Part of a small language model's weights.
Size: 9 layers, width 640, MLP 1472 SwiGLU, 44.9M parameters.
Architecture: RMSNorm before each block, rotary positions, biases, untied embeddings, normalized queries and keys.
Training: a variant of Adam for these matrices, 1769M tokens, 6749 steps.
Each number is 50 + 10 x the weight over its row's rms, rounded and kept within 0 to 99. Layers, rows and columns count from 0. The size before them is the row's rms in percent of the matrix's.

# down: layer 4 MLP down (transposed), 1472x640, rms 0.0486, rows 354-367, columns 480-559
# gate: layer 4 MLP gate, 1472x640, rms 0.0486, rows 355-367, columns 480-559
# up: layer 4 MLP up, 1472x640, rms 0.0476, rows 355-367, columns 480-559
down354 102:51 54 51 35 44 34 42 55 45 49 48 57 46 56 60 72 51 41 54 67 37 49 52 48 42 55 50 55 64 52 54 38 51 51 68 52 67 62 41 53 42 64 42 57 47 50 55 51 68 45 47 58 37 57 45 50 58 46 52 52 45 48 59 41 49 46 58 32 68 54 56 30 62 41 45 45 45 49 53 49
gate355 101:69 43 45 39 53 52 61 55 39 57 50 54 65 50 60 49 31 54 53 42 29 55 36 51 53 63 53 69 43 49 46 47 45 30 40 54 51 55 51 54 42 52 63 48 65 61 40 57 55 63 40 49 48 38 57 34 50 33 53 39 64 38 43 43 54 57 47 47 62 56 40 35 22 33 27 41 44 58 39 46
up355 099:42 46 34 48 69 61 54 50 68 53 50 52 61 38 36 44 49 28 55 57 44 54 26 43 39 30 49 45 24 55 53 56 59 53 48 46 58 45 56 40 49 34 46 55 62 52 54 64 55 46 43 57 51 53 46 47 54 48 49 26 62 55 56 56 58 42 51 60 39 64 48 50 60 53 51 66 49 30 43 47
down355 099:55 48 67 59 56 51 67 47 62 51 64 34 40 37 58 45 57 50 37 47 51 35 61 47 56 46 43 50 52 41 68 50 47 41 54 55 50 43 49 54 48 43 52 36 39 65 47 36 53 52 61 44 51 42 48 40 62 48 50 57 47 54 49 59 61 52 58 48 64 45 48 49 59 55 48 50 31 49 56 59
gate356 104:48 58 59 66 37 51 45 49 52 41 34 57 65 61 41 54 61 50 57 40 52 57 62 58 53 49 34 62 37 56 51 61 58 47 50 42 54 48 53 56 48 45 68 31 60 61 51 62 16 55 51 47 36 63 57 48 60 65 46 61 53 48 51 45 43 49 51 54 68 54 37 49 58 37 58 61 20 57 46 60
up356 099:58 35 54 53 53 74 39 43 60 36 61 34 53 59 32 54 68 42 42 52 62 56 28 56 49 44 36 56 68 38 48 61 58 45 45 41 56 62 47 47 53 52 67 52 43 72 46 45 38 61 49 52 43 49 64 45 50 53 51 44 49 39 29 65 44 41 48 40 39 51 47 54 47 67 59 49 53 51 52 46
down356 100:62 51 57 37 61 41 53 59 46 52 59 38 44 37 47 37 71 52 50 62 42 75 63 44 49 48 52 59 59 56 57 47 58 48 66 52 47 52 46 45 40 47 62 40 54 40 51 54 71 58 43 66 46 55 41 60 29 59 43 43 43 34 48 43 47 48 69 43 59 64 38 35 50 65 51 34 56 55 56 39
gate357 089:42 29 50 54 50 29 76 41 63 45 49 57 43 44 41 58 50 55 44 53 54 47 40 47 41 69 37 50 43 54 80 35 40 40 48 48 69 49 23 44 39 54 60 46 63 41 41 60 48 37 51 44 47 55 48 43 54 55 44 42 65 44 45 63 70 46 41 42 47 34 66 45 28 57 47 54 42 47 48 49
up357 092:60 47 64 71 56 38 64 59 59 60 27 52 65 51 39 40 53 45 37 55 45 34 49 66 67 53 46 53 51 47 42 59 60 55 50 38 50 50 40 44 35 74 50 48 45 59 61 33 44 59 41 55 36 49 26 50 59 37 43 48 64 41 50 47 53 42 36 39 64 45 45 50 59 59 46 52 46 48 55 47
down357 089:23 56 44 74 44 51 61 61 50 45 51 42 43 71 50 57 62 48 39 47 32 46 44 64 46 60 56 51 62 56 66 55 48 45 54 37 49 48 52 24 40 40 33 42 58 59 44 68 51 62 50 36 66 31 51 38 56 49 69 54 76 60 48 44 51 48 37 40 32 48 62 59 35 54 53 59 57 50 39 46
gate358 102:59 71 59 57 34 43 62 53 47 40 46 34 49 46 54 43 38 66 50 52 48 73 57 57 41 55 56 50 44 52 44 35 27 48 36 66 50 52 42 63 63 65 59 57 36 44 39 54 53 34 61 53 60 66 45 45 51 42 53 52 47 40 34 51 54 49 46 28 47 36 56 46 36 53 48 57 26 60 53 53
up358 103:52 47 51 49 56 46 48 63 46 57 51 42 75 37 38 44 26 31 46 41 58 33 49 60 47 41 63 53 38 44 54 48 63 32 51 45 42 42 61 48 63 38 56 72 41 60 36 61 57 58 57 47 57 66 73 65 39 40 45 45 34 41 60 60 44 52 35 47 27 38 44 55 41 47 42 46 45 69 52 54
down358 103:60 70 53 43 45 41 50 45 43 72 42 50 44 41 51 58 52 54 59 45 56 66 44 45 63 52 53 44 47 39 59 64 57 61 44 46 61 52 49 59 41 44 50 44 43 54 54 65 52 39 52 58 44 66 46 52 31 46 38 43 31 44 53 45 45 60 57 47 55 63 41 50 50 53 49 31 48 60 48 48
gate359 102:53 41 66 53 25 54 39 51 48 48 53 48 48 40 56 68 72 50 49 56 46 27 61 50 42 28 42 67 44 38 48 49 42 46 67 47 49 46 65 42 55 43 43 58 49 40 37 46 59 66 61 47 47 53 63 54 39 59 59 60 52 54 55 53 56 60 51 38 42 47 53 50 39 45 31 52 41 39 43 56
up359 105:47 61 55 57 44 51 52 46 48 56 49 57 47 56 56 44 67 37 51 65 50 62 61 49 44 47 42 56 51 39 49 47 62 73 46 51 45 42 58 57 59 62 48 41 48 59 55 63 34 37 33 57 68 51 69 58 56 44 45 70 59 54 29 61 68 48 64 51 36 43 37 51 59 39 65 66 42 52 50 50
down359 100:53 46 51 44 43 54 56 58 34 55 64 55 58 57 45 42 66 54 56 57 64 48 54 47 35 53 49 44 45 67 57 53 59 31 57 49 48 45 51 71 57 59 44 61 48 72 54 36 61 45 32 42 42 55 65 57 44 48 45 47 43 54 50 43 43 40 65 50 38 37 46 33 46 60 65 41 53 60 53 36
gate360 101:66 37 71 58 50 52 46 42 65 39 44 57 42 63 40 56 65 66 44 58 55 72 71 40 46 54 41 46 32 46 53 40 47 48 55 58 54 52 60 49 60 67 75 45 43 49 62 72 29 45 60 48 53 70 50 27 62 32 45 67 67 45 58 48 39 58 51 44 51 48 51 57 43 62 52 43 58 61 57 54
up360 103:31 50 55 38 35 47 44 59 55 53 36 48 32 45 50 55 52 60 35 56 60 29 36 49 52 35 50 36 43 36 54 61 34 35 56 48 56 37 48 66 38 72 45 37 50 60 39 43 54 40 51 43 39 42 41 48 50 58 27 51 51 50 44 63 55 45 68 60 54 49 43 51 43 36 38 53 44 52 49 57
down360 101:40 45 63 68 52 34 53 53 52 48 46 40 42 44 43 68 59 41 57 51 51 63 46 66 49 32 44 54 41 34 59 39 48 46 50 38 66 56 66 52 25 59 73 53 54 56 50 30 35 36 52 63 53 41 58 58 48 50 48 55 57 37 50 54 49 56 38 38 31 49 40 49 47 48 46 59 43 58 45 39
gate361 104:53 51 63 83 48 46 48 47 49 70 60 37 51 61 61 68 55 50 40 44 54 70 37 47 39 33 54 42 42 48 59 66 46 46 37 53 43 40 41 39 47 41 79 51 61 61 34 47 67 62 55 39 64 66 42 43 55 56 60 64 41 28 44 49 48 52 39 69 48 43 60 57 38 34 44 45 52 42 56 34
up361 101:58 48 47 49 69 64 38 61 52 49 60 34 44 56 54 58 46 45 52 67 42 46 51 48 52 38 45 43 50 43 55 53 51 45 53 38 52 44 50 53 74 40 42 50 54 67 57 60 43 42 61 53 52 59 54 49 53 44 52 51 43 42 55 48 38 54 43 51 48 50 67 55 63 66 62 59 44 44 50 56
down361 102:33 39 52 53 46 76 51 49 69 47 58 27 56 46 66 40 39 54 43 62 71 43 36 50 43 59 58 38 39 64 51 45 56 61 64 31 67 47 59 66 69 24 50 56 62 50 75 56 35 51 55 49 44 53 70 49 50 47 69 42 42 52 41 60 42 55 71 40 55 60 43 31 44 69 50 48 60 43 44 61
gate362 107:48 59 54 76 46 47 56 49 40 53 51 51 44 61 51 35 38 44 48 40 51 42 43 69 52 37 56 66 65 25 60 55 60 41 54 43 48 59 66 36 62 34 54 36 50 57 35 66 59 42 55 52 52 58 62 48 39 34 43 75 39 39 33 41 48 56 57 33 55 44 57 44 50 44 33 51 62 69 40 51
up362 104:46 60 38 62 49 45 62 46 58 52 41 58 40 41 44 52 61 70 48 42 28 53 56 51 64 56 61 47 41 65 51 46 40 49 56 42 71 62 58 48 67 64 53 66 48 40 47 40 39 41 52 49 50 34 55 68 54 57 60 47 65 52 42 47 39 44 49 33 60 47 51 54 40 56 37 49 59 51 52 43
down362 105:48 56 46 45 60 57 59 42 58 61 49 47 25 42 47 54 38 46 57 43 46 52 35 41 57 53 45 46 47 54 50 51 59 42 65 46 49 62 69 53 48 63 53 48 54 34 51 52 41 37 61 60 54 49 39 43 57 65 54 61 48 40 56 55 54 46 51 60 51 56 47 52 36 62 52 48 64 55 63 33
gate363 106:47 61 56 45 73 34 49 52 44 71 42 47 51 56 45 44 64 56 56 52 70 50 57 70 69 41 66 53 64 47 63 42 41 53 67 59 54 40 61 58 37 42 60 31 59 45 55 45 51 56 43 49 52 47 27 47 52 43 32 57 39 60 60 40 54 29 43 37 47 61 44 55 60 36 58 42 35 39 45 53
up363 106:52 48 47 46 55 56 43 65 53 60 39 34 43 62 29 61 62 55 44 58 51 67 45 59 50 46 50 42 58 54 38 59 58 53 48 40 40 41 46 40 49 50 47 60 33 71 76 53 46 59 42 52 48 43 43 67 68 39 52 33 54 78 66 44 48 59 58 42 44 39 63 55 52 44 38 42 52 51 46 43
down363 106:51 52 34 74 42 52 54 70 51 59 41 80 60 43 36 51 25 54 68 57 53 68 30 55 48 40 61 40 43 39 68 43 45 55 63 44 46 57 64 54 51 51 51 45 49 42 50 59 42 49 55 52 46 30 34 61 45 52 67 40 61 53 35 34 57 46 64 49 57 54 55 36 45 64 57 39 51 45 41 68
gate364 098:58 62 64 52 42 45 41 70 42 56 54 34 37 66 46 47 54 36 51 73 47 59 46 43 53 55 43 52 54 46 46 56 45 33 53 38 62 26 36 57 67 48 58 50 51 40 52 45 45 32 29 46 44 51 44 62 37 53 52 47 59 43 57 38 68 47 67 39 52 44 53 65 57 45 44 49 49 56 47 33
up364 101:45 24 48 43 51 61 66 52 66 47 57 57 50 32 29 41 67 53 43 46 38 27 66 44 52 60 44 64 56 43 46 45 51 54 56 50 47 46 34 57 64 45 56 42 69 44 60 33 45 48 46 52 46 47 56 19 38 41 49 39 42 69 55 73 56 43 37 53 41 52 55 55 35 42 30 43 61 59 54 58
down364 100:36 52 59 43 57 40 48 42 81 45 41 62 21 51 45 57 60 43 47 40 51 42 62 48 47 65 62 52 67 82 69 41 58 65 42 47 52 49 56 46 47 56 31 49 50 62 43 45 63 34 51 50 60 49 58 52 48 30 62 45 53 54 30 63 49 37 50 71 45 44 47 42 49 42 45 45 43 43 44 56
gate365 101:41 44 36 59 42 36 51 56 58 45 40 46 44 47 50 52 45 54 47 55 50 52 55 46 59 39 72 49 52 63 69 59 46 63 57 42 29 56 75 66 48 35 38 40 39 60 64 51 43 49 48 48 55 46 42 49 40 46 52 60 62 55 52 43 66 57 56 52 31 40 58 49 51 63 54 53 25 46 21 42
up365 099:62 63 42 42 41 61 56 40 51 37 36 33 32 34 59 37 69 56 34 45 52 49 46 59 41 67 39 67 34 53 58 58 39 56 59 56 44 53 52 66 46 46 61 57 50 33 42 59 48 63 48 54 58 46 60 45 54 46 45 56 52 55 53 51 56 44 39 46 50 59 43 55 52 66 48 52 48 39 36 63
down365 101:80 42 49 32 61 52 30 50 41 48 55 44 52 57 58 44 46 60 56 61 50 34 49 63 34 62 43 43 32 63 18 34 48 66 51 40 53 50 51 46 44 43 30 51 52 55 60 47 63 39 49 60 44 62 64 52 79 42 51 51 70 66 47 51 53 36 63 53 41 51 54 60 50 39 43 55 37 49 57 45
gate366 098:61 42 76 61 68 43 58 61 43 52 44 60 57 62 62 44 57 41 47 41 62 74 49 52 48 51 47 53 53 35 70 54 29 38 43 50 36 76 44 54 53 52 40 48 64 41 67 50 63 43 67 47 55 58 39 46 46 67 52 38 51 39 58 46 44 43 44 52 41 40 53 39 51 54 56 34 48 53 42 59
up366 104:36 34 40 57 44 42 39 35 42 69 42 55 47 50 47 47 56 53 41 67 63 53 60 51 50 46 39 49 59 58 58 55 46 61 60 46 54 48 54 51 35 58 64 54 62 48 41 53 64 46 51 53 64 58 52 44 54 23 35 43 60 38 50 59 56 67 58 43 77 54 31 61 46 56 49 44 55 57 43 63
down366 098:44 51 55 60 41 56 38 54 49 50 73 61 41 55 40 51 17 58 37 43 46 44 44 47 49 46 58 46 46 46 59 61 45 53 55 51 35 36 55 53 49 58 50 55 52 69 45 56 33 54 26 41 48 57 60 59 52 48 62 52 36 36 39 56 51 49 71 66 17 40 51 62 54 42 48 53 49 55 52 43
gate367 101:47 42 60 62 38 23 68 31 32 36 41 43 53 48 48 57 52 58 39 64 40 43 43 68 39 49 49 49 35 49 49 45 60 34 42 40 46 58 56 52 64 37 56 54 57 52 43 71 52 40 51 34 39 48 49 42 51 49 45 51 56 47 34 58 55 44 43 50 57 49 43 52 36 47 43 50 67 50 49 37
up367 096:50 44 60 62 44 52 42 56 55 41 77 42 63 49 48 53 47 69 32 42 37 65 59 42 53 45 32 45 32 51 40 66 45 31 53 42 36 54 49 53 65 70 49 66 33 52 51 41 49 52 55 67 43 60 46 48 44 68 49 57 48 50 44 47 45 49 40 35 45 53 52 55 51 41 43 56 43 69 45 61
down367 093:19 44 48 48 51 56 55 36 44 32 53 54 40 54 76 36 48 32 54 56 55 45 42 55 53 52 48 61 55 65 40 37 52 66 50 54 58 47 44 42 70 39 53 40 65 30 54 41 40 51 42 37 44 73 29 51 64 32 41 43 54 40 67 47 42 49 46 51 34 41 47 58 60 49 40 47 44 37 44 56